From a checkpoint of a small transformer trained on Wikipedia.
Size: 15 layers, MLP 1024 GELU.
Training: a variant of Muon for these matrices, 349M tokens, 10648 steps.
Each number is 128 + 32 x the weight over its row's rms, rounded and kept within 0 to 255. Layers, rows and columns count from 0. Numbers have three digits each. The size before them is the row's rms in percent of the matrix's.

# layer 7 MLP up, 1024x256, rms 0.309, rows 382-407, columns 128-255
098:133062164113115128147167131087134159133146171145128087075171133136096151061150109107120121135102154095131159147133107136181073078132221104101080095153084107094167164143081106099089099110115141113158094168164104108118148161126131101198097115114151129144117076060183157169131084116145160111128101180131111133093186147092150154170203151062170123181088157103091191125138122122152158130069
102:129192157112178137085085098093158145137150108035160161128157163138131166106152194141085129138115136125197166132071116197087107167196100129075124127129104085140093144107148097135112129110135112126121122108121128125086127038132073120144093115137155147123135123135135049098127063059141148170143117138123144157122114084140193141145126186209120163138178113154169170151162116113131091103139
105:113157053097125165096101095145127094126105113161147128152034178106156129091148115157156074117142133112078128072143086097144148167068139143086123057079120181092101122086135145106186139147090126150147146096089151180126164132166051173101121127120136141114133118134108046155126156132131134163188156140132098149168115129089075139168173125130125078159116120085080128100091136149108142106113
096:184159150153115185077161093126115141087131147177072112170121170141177117095165130131141098129097127140155103137145101119094169136185131094116180152086149077115132097154116091121123110175129080103172109092193093127145147146141133078131197094138129119145070120139173085175098177125145154145142134081176166192115150079142117146111186152113103087097132132191120179170079079150090075185120
102:158134071136126155097115141121103177139141112114144156147119101113160138100120151151108128106086113109166070107133073140108190170131102119190157114122154197152192158156159082135178082147119130101132175122113143120140141150115078101102103176157151107118108122121056135160182108121132216063120128196092119148126140147159153136177142031114164144132111141099134189113125131147125160125077
100:134130197118123154129107097123148155191168155130166122144112156202149149136118133089157145084153158110085087103149152117100113133122114173117145105162131110138143102182110123101127116104192123064132142093152173145154154165186151131087105166193119113061142184136136092136116136168102118074101125156115118140151158161134114091166089117148118168174164134119095101143154090079144122132125
100:157149118098141063102154131091124133177139149138152086139148135127073065152120083074116078113109102150109110088158118154153164142121096160136124093103215159145164128084162138150082146156159144125184187100120055078182112134153126078155165150056125175083126104154105173134082130102115171154158121173156140117137156110112141157050162134187084105140179124070112089118105146091102089108163
106:080141141097127090091182135155121110119129068200128130147085121162124123145132125158144102063175162155127128112186150123086099091137147160108132161125114139142126150131134167089145045079184123141119106039116097140131091117149125059065181141123118072132128159122128115103078135130160136102101169092091147124116159126162115128162144148146147169102102118099106170118106125123118181107126
107:138112142114129104095134121137136201101152121121148128138129149140130099180112161098062115166110123121112091208073145159128127124183092153109139111130101142120181109079137171048131109082107119098156142141160073185114115121146154038103128049098084086124059174035096119117111144140145164135134138132129088095181121140119076138099158179149189126106094119161138104123101143065114092205112
103:150146172099119146143142174078115146109134176107122148115094149100140109092143163150160107107171129131163127110159133090136142147127165126085130120112132174156145137100132151069105096172131135175162142122087134109141142167092114140139082094107169141095176098175105156139104149114132194059119128102154169098165107147154155106131136146175135089093140176150117109187060112127123089161107
099:097060081159103107168119173120173154099144098148188124136118140104131101152083165172108089101085108184144196108122167132094120140166115122150152144134099149127154085136130126119108121117143158156101116134104112151125134120124072096169158113094187170170166136134056111106092141119133144125196119104168144142101202115101167168152119110088152175098157132121185126071111148071138066169131
098:112169126082187096110131085107161124129090176146079088169177079086164120116160144122121043145132126147139183074157120114102179166080113148063162106100180091121166104146111109191116157092103134123050105126132143139168109138130095110059123132098131146051136143120157079126108121174131096113144170170042122152123110129075154126126163120161136138193088094069091110124124102133145157138137
105:097103155102113132105110152099195132069177132123133143151136102124109104127100135161105102132125115126159101147167158150123110147130110071120127150184161166130132125079187138088152169083129151099129141074115156218175152064134148094081102169134091110082162081105132073124093158110103098139151192174148102161092184155106108129146113090125101132119154135074168102205090130112153151148170
099:124128128086052139175123140141139101144104140145102113169112136148139133149150150184056096141151186092129141140193168121198129096114189102106112061113106056122126110126120081141146109094124111146081196081127107116082140162113136080159142115106084126103121082112149149094161132150089129185088124131190133081076033135140121140087095147183150142159158141109068171115093148149100125111120
102:106137129143148125108111125150160150090094146097118066161157102090112162150115107129169105162057115116152100156083102108166150128135118158176138099107157179053134134089080123099120160093108116104113094178106083125139133085161164159132137120055080175137164169095067114131099127163190145155115087153136221147138133102111166129152109146105177187164171071110146130089059102069153157142083
104:083176123113191128117166163136242151061163114114135133118125130159100146189112062139120149180114075158189180088079160082181160081132127041087190086105104068179154148066127113125111080096164101090136135162122111135122158130143169113154124140094159167116162150144099129123098110116154072082116079125193182082124163138158130094103129130128120101154097088097122185163177092124162164184134
101:150107141139115146124116123110220124125117152164119114075055124143112101183148118134125129190060123128164155118095062076142099135129137126132171143135124052159117084137135147090142099067143143088154126040164149150157139138129099138155124129110053109068143130162106161126179181114099187118128145176151095137118202171096095095112153145085149099106250104135184143164163120154104101175117
094:113088127173135144178124082097108164130050126157129150125108140108131121119134062144108177127138144155120209110113198141170098044118101108049146154113156126117126080106076107157108141110118077142113156120115108083117123095170111061191117106123136110183133128117150096062161122117255135121097149122107089105139183168117087146058143067173123086154111159135093126102136134103126117051129
101:126097160146174153100143076133118167159103075178140083088136093095173110154111130099142118163112145113150092125059139114149114048102133127149174145091154174109101088074186153137119071178082122063114143159052136140099110143116229133124131126119150128146102108116126167106111139122149074125052097153099135156227145149140180079133117131133098142138131105132122131174141137133143103135112
099:136184135102115178049160112075164186097173143095124110108116150161082102122118104054103192133097142177176094133131132165131145136065123119104186083127153106137095201185147171145153113151159127108138090152138091140049071101115125150125097159126119099144156143113099147125092161108127133110151142095111099121166103119164143115169133148095184162167124124110085084138176121089132102139206
104:149140115099099167128112119142118134106108146171166111151094113120095139154121085090098090152152113084138187113108141157149143088095060121148129039082174131117135160129137118103144109163155148120151151103127136098136128130107095152158137107080144170172106165151140124145178116081089210131165156134111103159112198110128134180167209188182088136181106092131111104186084084119114159156098
102:143088183108140124108115105148123109131163110163126119099125165085071171122141145082119116158123159166100119100104148118178128088142086145122082141197078073113160102104127128120147229050088157092079152138135135109106130157091137104112109146155111121115149142115117150175069143141141116144180138104168072149106112128070155122149138152081127160102123064101139159157118088053147201127105
104:148103123114134075178077141217155173069133145185110167094084117093100155092136080157140135087214092075165105098158139083122088140141070122138165133142118140110111129164077137122097144101185100107157093083130104157040141148074141111157134118086096120102126112153131161103097123139202099131095097139097145128120108154195130129139045089142110150158089130116116124171139157107166078090153
103:145102165147133102158063143077051134142191178125095131183165100121122137074133070100138164120150144128130089105126145124110097079080180142170129130164040155150089157136095088144091149156156130124136109115116127106084168148086109139167189169066144106147148163128172174133150095166122176075126103120123169047112101098148101169044167140133130155135115107132165099222118110148107154125103
099:106179170136081166115118130094097146175098134131068162087170101170158166075151130082215142119162149116113106139142161112136182079168154152115126088116137097102153158141080168165147174135126097107096101099124103132096081160125177123161152160082050132132104145078114158133131089113158155151140114102160151137131185155140157114141168147084108108106126152134072126104093115095158092056051
100:146111054117156102149154155127146136123137106105137059142118130091103133070149115157137191161188142134143144152116152139141154166089070064112152149244147122137140087156050131111100131151146085066138167158164061132126112041123171109155090142125109071107146124094136110121178133162112132069150168185177143084126092128177174166189090148145115164104118154166165199112180125123131125139154
# layer 7 MLP down (transposed), 1024x256, rms 0.161, rows 382-406, columns 128-255
100:130124075187119107164126140129141143114112134128096121107140128153159116161131074097149096131155126119144153114085129157138144181129177141073123117139107159100138152185076168097103080099149152130090147140150098122142085113164152142108076074156141086136085064114085098180094113098078110137175053103149120149106148153077155171159182070118105068183157166103163147068108105176179141108080
100:109087125155100125107080163108108113149182176140158093175183132123173179163121169158098133103103097052072109083104096112152108104166175139161197074137184073118127105160122152161150150140176106176114191133140097074063109122089089146168130144116118059128111081102079117116148149123108087110080102152141154115107151169119098161087112095075165122160154121163159200152135121142125118151125
112:122144092124127137144168168171094108161121115203154145161082163144100129040124119068129141116157149118139109150120097149129150140085141145090154104083136136144140175096148069149166103115119128192114102158122167098107172124126116156131074122158191093121089107217099096086106204135108155123102085126135151171078089135100095150145121120148138120175096142126179085139138152098115145089101
089:087165076069160145187066125160125077171127143112162147128137104148164079160064125118114175112153167152122160071217125138162115135082122155060159133086100177108113180090158174136141105118144115172150177187093145128132062108126166134136112071121110110155123112152126157147107118171112116098158062116065117153120109193137087125097127134112179124191144116099148073093139183116117190176071
093:154129116094120113135161102142140184095134135117132229113086085080147144131177131133201106095147136077115147146129137193116171137143185127187169126132093149100099132096152095104147086112189079110088156156127129094128174138123079118059093144151123113105112104086134162172187121098102165152077186117125123126096136081155065081144122103161114061079095165160191087112207177112146097135081
101:182172103092101121198136155139101080149143139080152164145152113117088136145128147132144090183118086127071083098156132168143125111127122134154071127112128147122086147073168206123062149177075116155162164148143060171153173106124083165155120134093194137149123041172083138125149100081145126137098146081058114109105150171108126084144112187151111098135154130094147146133141189100152161063144
103:069113154141098161137115100154133123167135132151112138146169141099146102155123124152080139116107107095088151205147091183138080158152138104152132197176100113109136107110100163139169103129138088166107135210151139143126144096130123167074088125130079082159155161108155090163104129087080069089087161143129171089182122135167115087177058114090070060153148129129151146101099161189093121174113
107:069149117154121087126158134141157178122130112177101116090112101155075119109138112118065126144106130095154063099092108149156127109175143100127123116127061158147135163094148083132067100168152158128097173173131183098131114135148087126134132150095082129181244147105095102141153097084089143155143111110145076118144120072118149064128136092123102142102099093141130159128146164111097191097128
107:084130096102116068130145107137160142131223163119144126123096086130114134098130116087131112111133069142114097111154129164105150154127135134128142107082111178098153131116134114157114106112220115186116128125148093168168124081114079120149089159110119165091127107092117163208163082177083128118136149115127180107151126126125134106074131131153061114158162101102155151112049197139128098098156
103:169114175072142186161111145181169180127103129170139124119121119135063176116107128090132128092157165152077084126120186097165184120139095138095143083080108066140130183124200150140163111098110114136151149124157109108094145059157194175118109087136129189089135149082145130138126111115061149145116031137155123130101081088082121106103078152164120069138134104129117065160112036162109124152186
097:107136095142141134153143186162134077134092122162169109123108173136090090126057186128083081145176092115123120145127088181129107113146128196127151117126113100109102110128041150131104138094174167184176145146084125165139077185113094171109133075111150144161179150132193137151167168163177162168118115111121082087054123094096116144129120130142139156115073112094157157111180172128074135120094
104:126177116139134140134083083134089154104111140096166089108077129126115088147111135146108132096145122118140166132130057132125173143167068089095113115156104084129154152136169090061081158182161127090109078092109091125132115139137147221146117134164170098123149072124099069195167169151125226148148188134061154155166078137126147076136131168141111114150124095090119086161080137118157145131192
104:165084178139091055144149116163132104126010133157138142169129122171166104128129121127143039103087088110065159109108184174076102143072127112152128136145137130151115103113105189148129071177133181161099093195121131115127089115157123151162111106160172166137090147106115127150096178107132125111093103209115127105166118096171125080138141132112153085153189211072149115108109147164123141114098
098:118091122159206080143160173136079094119157081131188134115121107118114174108116101138148158190119137118085130177075132094133128109146133110172060164163147162168157141111077111063119115162142136108188120065153054116133104113151060154181134145120101153163114153087117138115147152190138153149231113104105125118155119159125121165076155157144134146107047084126078118180047140152107082152117
100:191108120136118140117095048104123149088176168139106132092114140147144152016051173115109089144147130089144111097170127115093141180135142161136109091161176163120123133178141082148130129104173120182129153127134133112130094108166116119116152190149119129127152095103123085105147176086120154159110111100110187114066154115080161089131187150170157162136098124107133138108082130145109117089096
103:100161131125105104091161135102089109101149098133088144145127120091121160095114121095109150116138130111140137089071099115161127148141141215158118149146142103186105176152164193172126138164137110160095125153156155174139119111142164112130163099098137131149163095191122096075114147139184182118127107129174144100127143169156142065056160160114082100149084148119064106126113164169134130081186
104:084139167069165136107111114188135178135154103126152159102146219156091131139135191164167225093132128091127129146091102137114088069093063113131062149090131062138144135103115149121122088102145109128115108111097182103111153129131150125143157131153103111121144165133113139159131120060064072129157110142180150107185207132096107169145062141143076139144124071129134084149128078112153146096091
096:121142195128084145150133151090166093120114081137098123118089098160184154185124205078081108117142174083175088095083081152123169168107179126169160133135077108212042106125129177114141077099167092103096155072123154145149089163110148136140079137118135198157131130123118157093095154173127091129174110125079158113106121126097114154090087102169101104138128113135109153161111024115130143135120
099:127133100157073118140143132094214181128138151114121132171127177146121169165151165071085124111125122092106177109106165122067152181183131158130138134134104094169088133123110160130145141112161107135161121110145102096163087113090129050139188083128041119106129163148141130127107159150115127058140140121081105107125152135079081123099153182121146164131123118138151138125118133142112124138125
093:112171135146138084113142145095110046095146125119115083089143142098106077122112142111138146130125090141185119153146085182149116125126210134096158167127122162147116136129173169090175092143164187163144183117115118084121106129113149147164150130156179096139132155107029120135134084144150099113083142150107148139124156136092134127109171132111175087149067116097087134099106124102088172154129
102:127141133162088151137119097183123230117152132091139127109096104118107133157067083137161160113067078108093113131108118129136103149159110113140153144176123167033116156150108112138164106180129156149128108118079107096117155105076082083140141176072098070107126140152083121119122123112134100110103118128081159086161105138106131119145046158083153141158112152176120087132089175153138128167154
096:109144158137140095101138125120172081125150097079187126140146122170088085104146121128138067121143150158151144103115125166118149106136146117155135152106144153150053093090100142138158127161161076100140153083136108168176130144120177134121129135160155108143120104099172133159167136205142100087139128115128128194097110083157121113139117062093104120129132160099119094100149123148130117115111
100:107165155147141159132183094080131118100121075171154135147128094111087167189095138117110093112165144121145070101136156154092099115134093067091158192163111126156142094144114150105166105084119151137055139162103145115097106141092084140171140170172087100141070074144140066096168158100082127131139148196123159146198128112161084144209157162131142165139103131118139125089119115172103098110177
102:085105149113114111163174129147113126188135164132121074108139134101171075123107168144123095125125131104121140147135147141109108143172127138231104118107135094143240102168130171084153130122111111132091134151125097147187109128133102130094112105195172181108103209044140121202135154144131117083103097113121135144083120148115125068095105094111113107109087124141110126072170155120163141122056
095:077122092158100150150124087128117171111123134139081161174166144115109055099140094140133109085084105148080146140119128155133126134106083166158185107156137104078110070086051118166117171077136153105154120190104173169142169177143087096068152146095143168166089114128134098121125104191148172125124106172138110109113102131059062143168149102179191131088132164193116055134150098100162139139148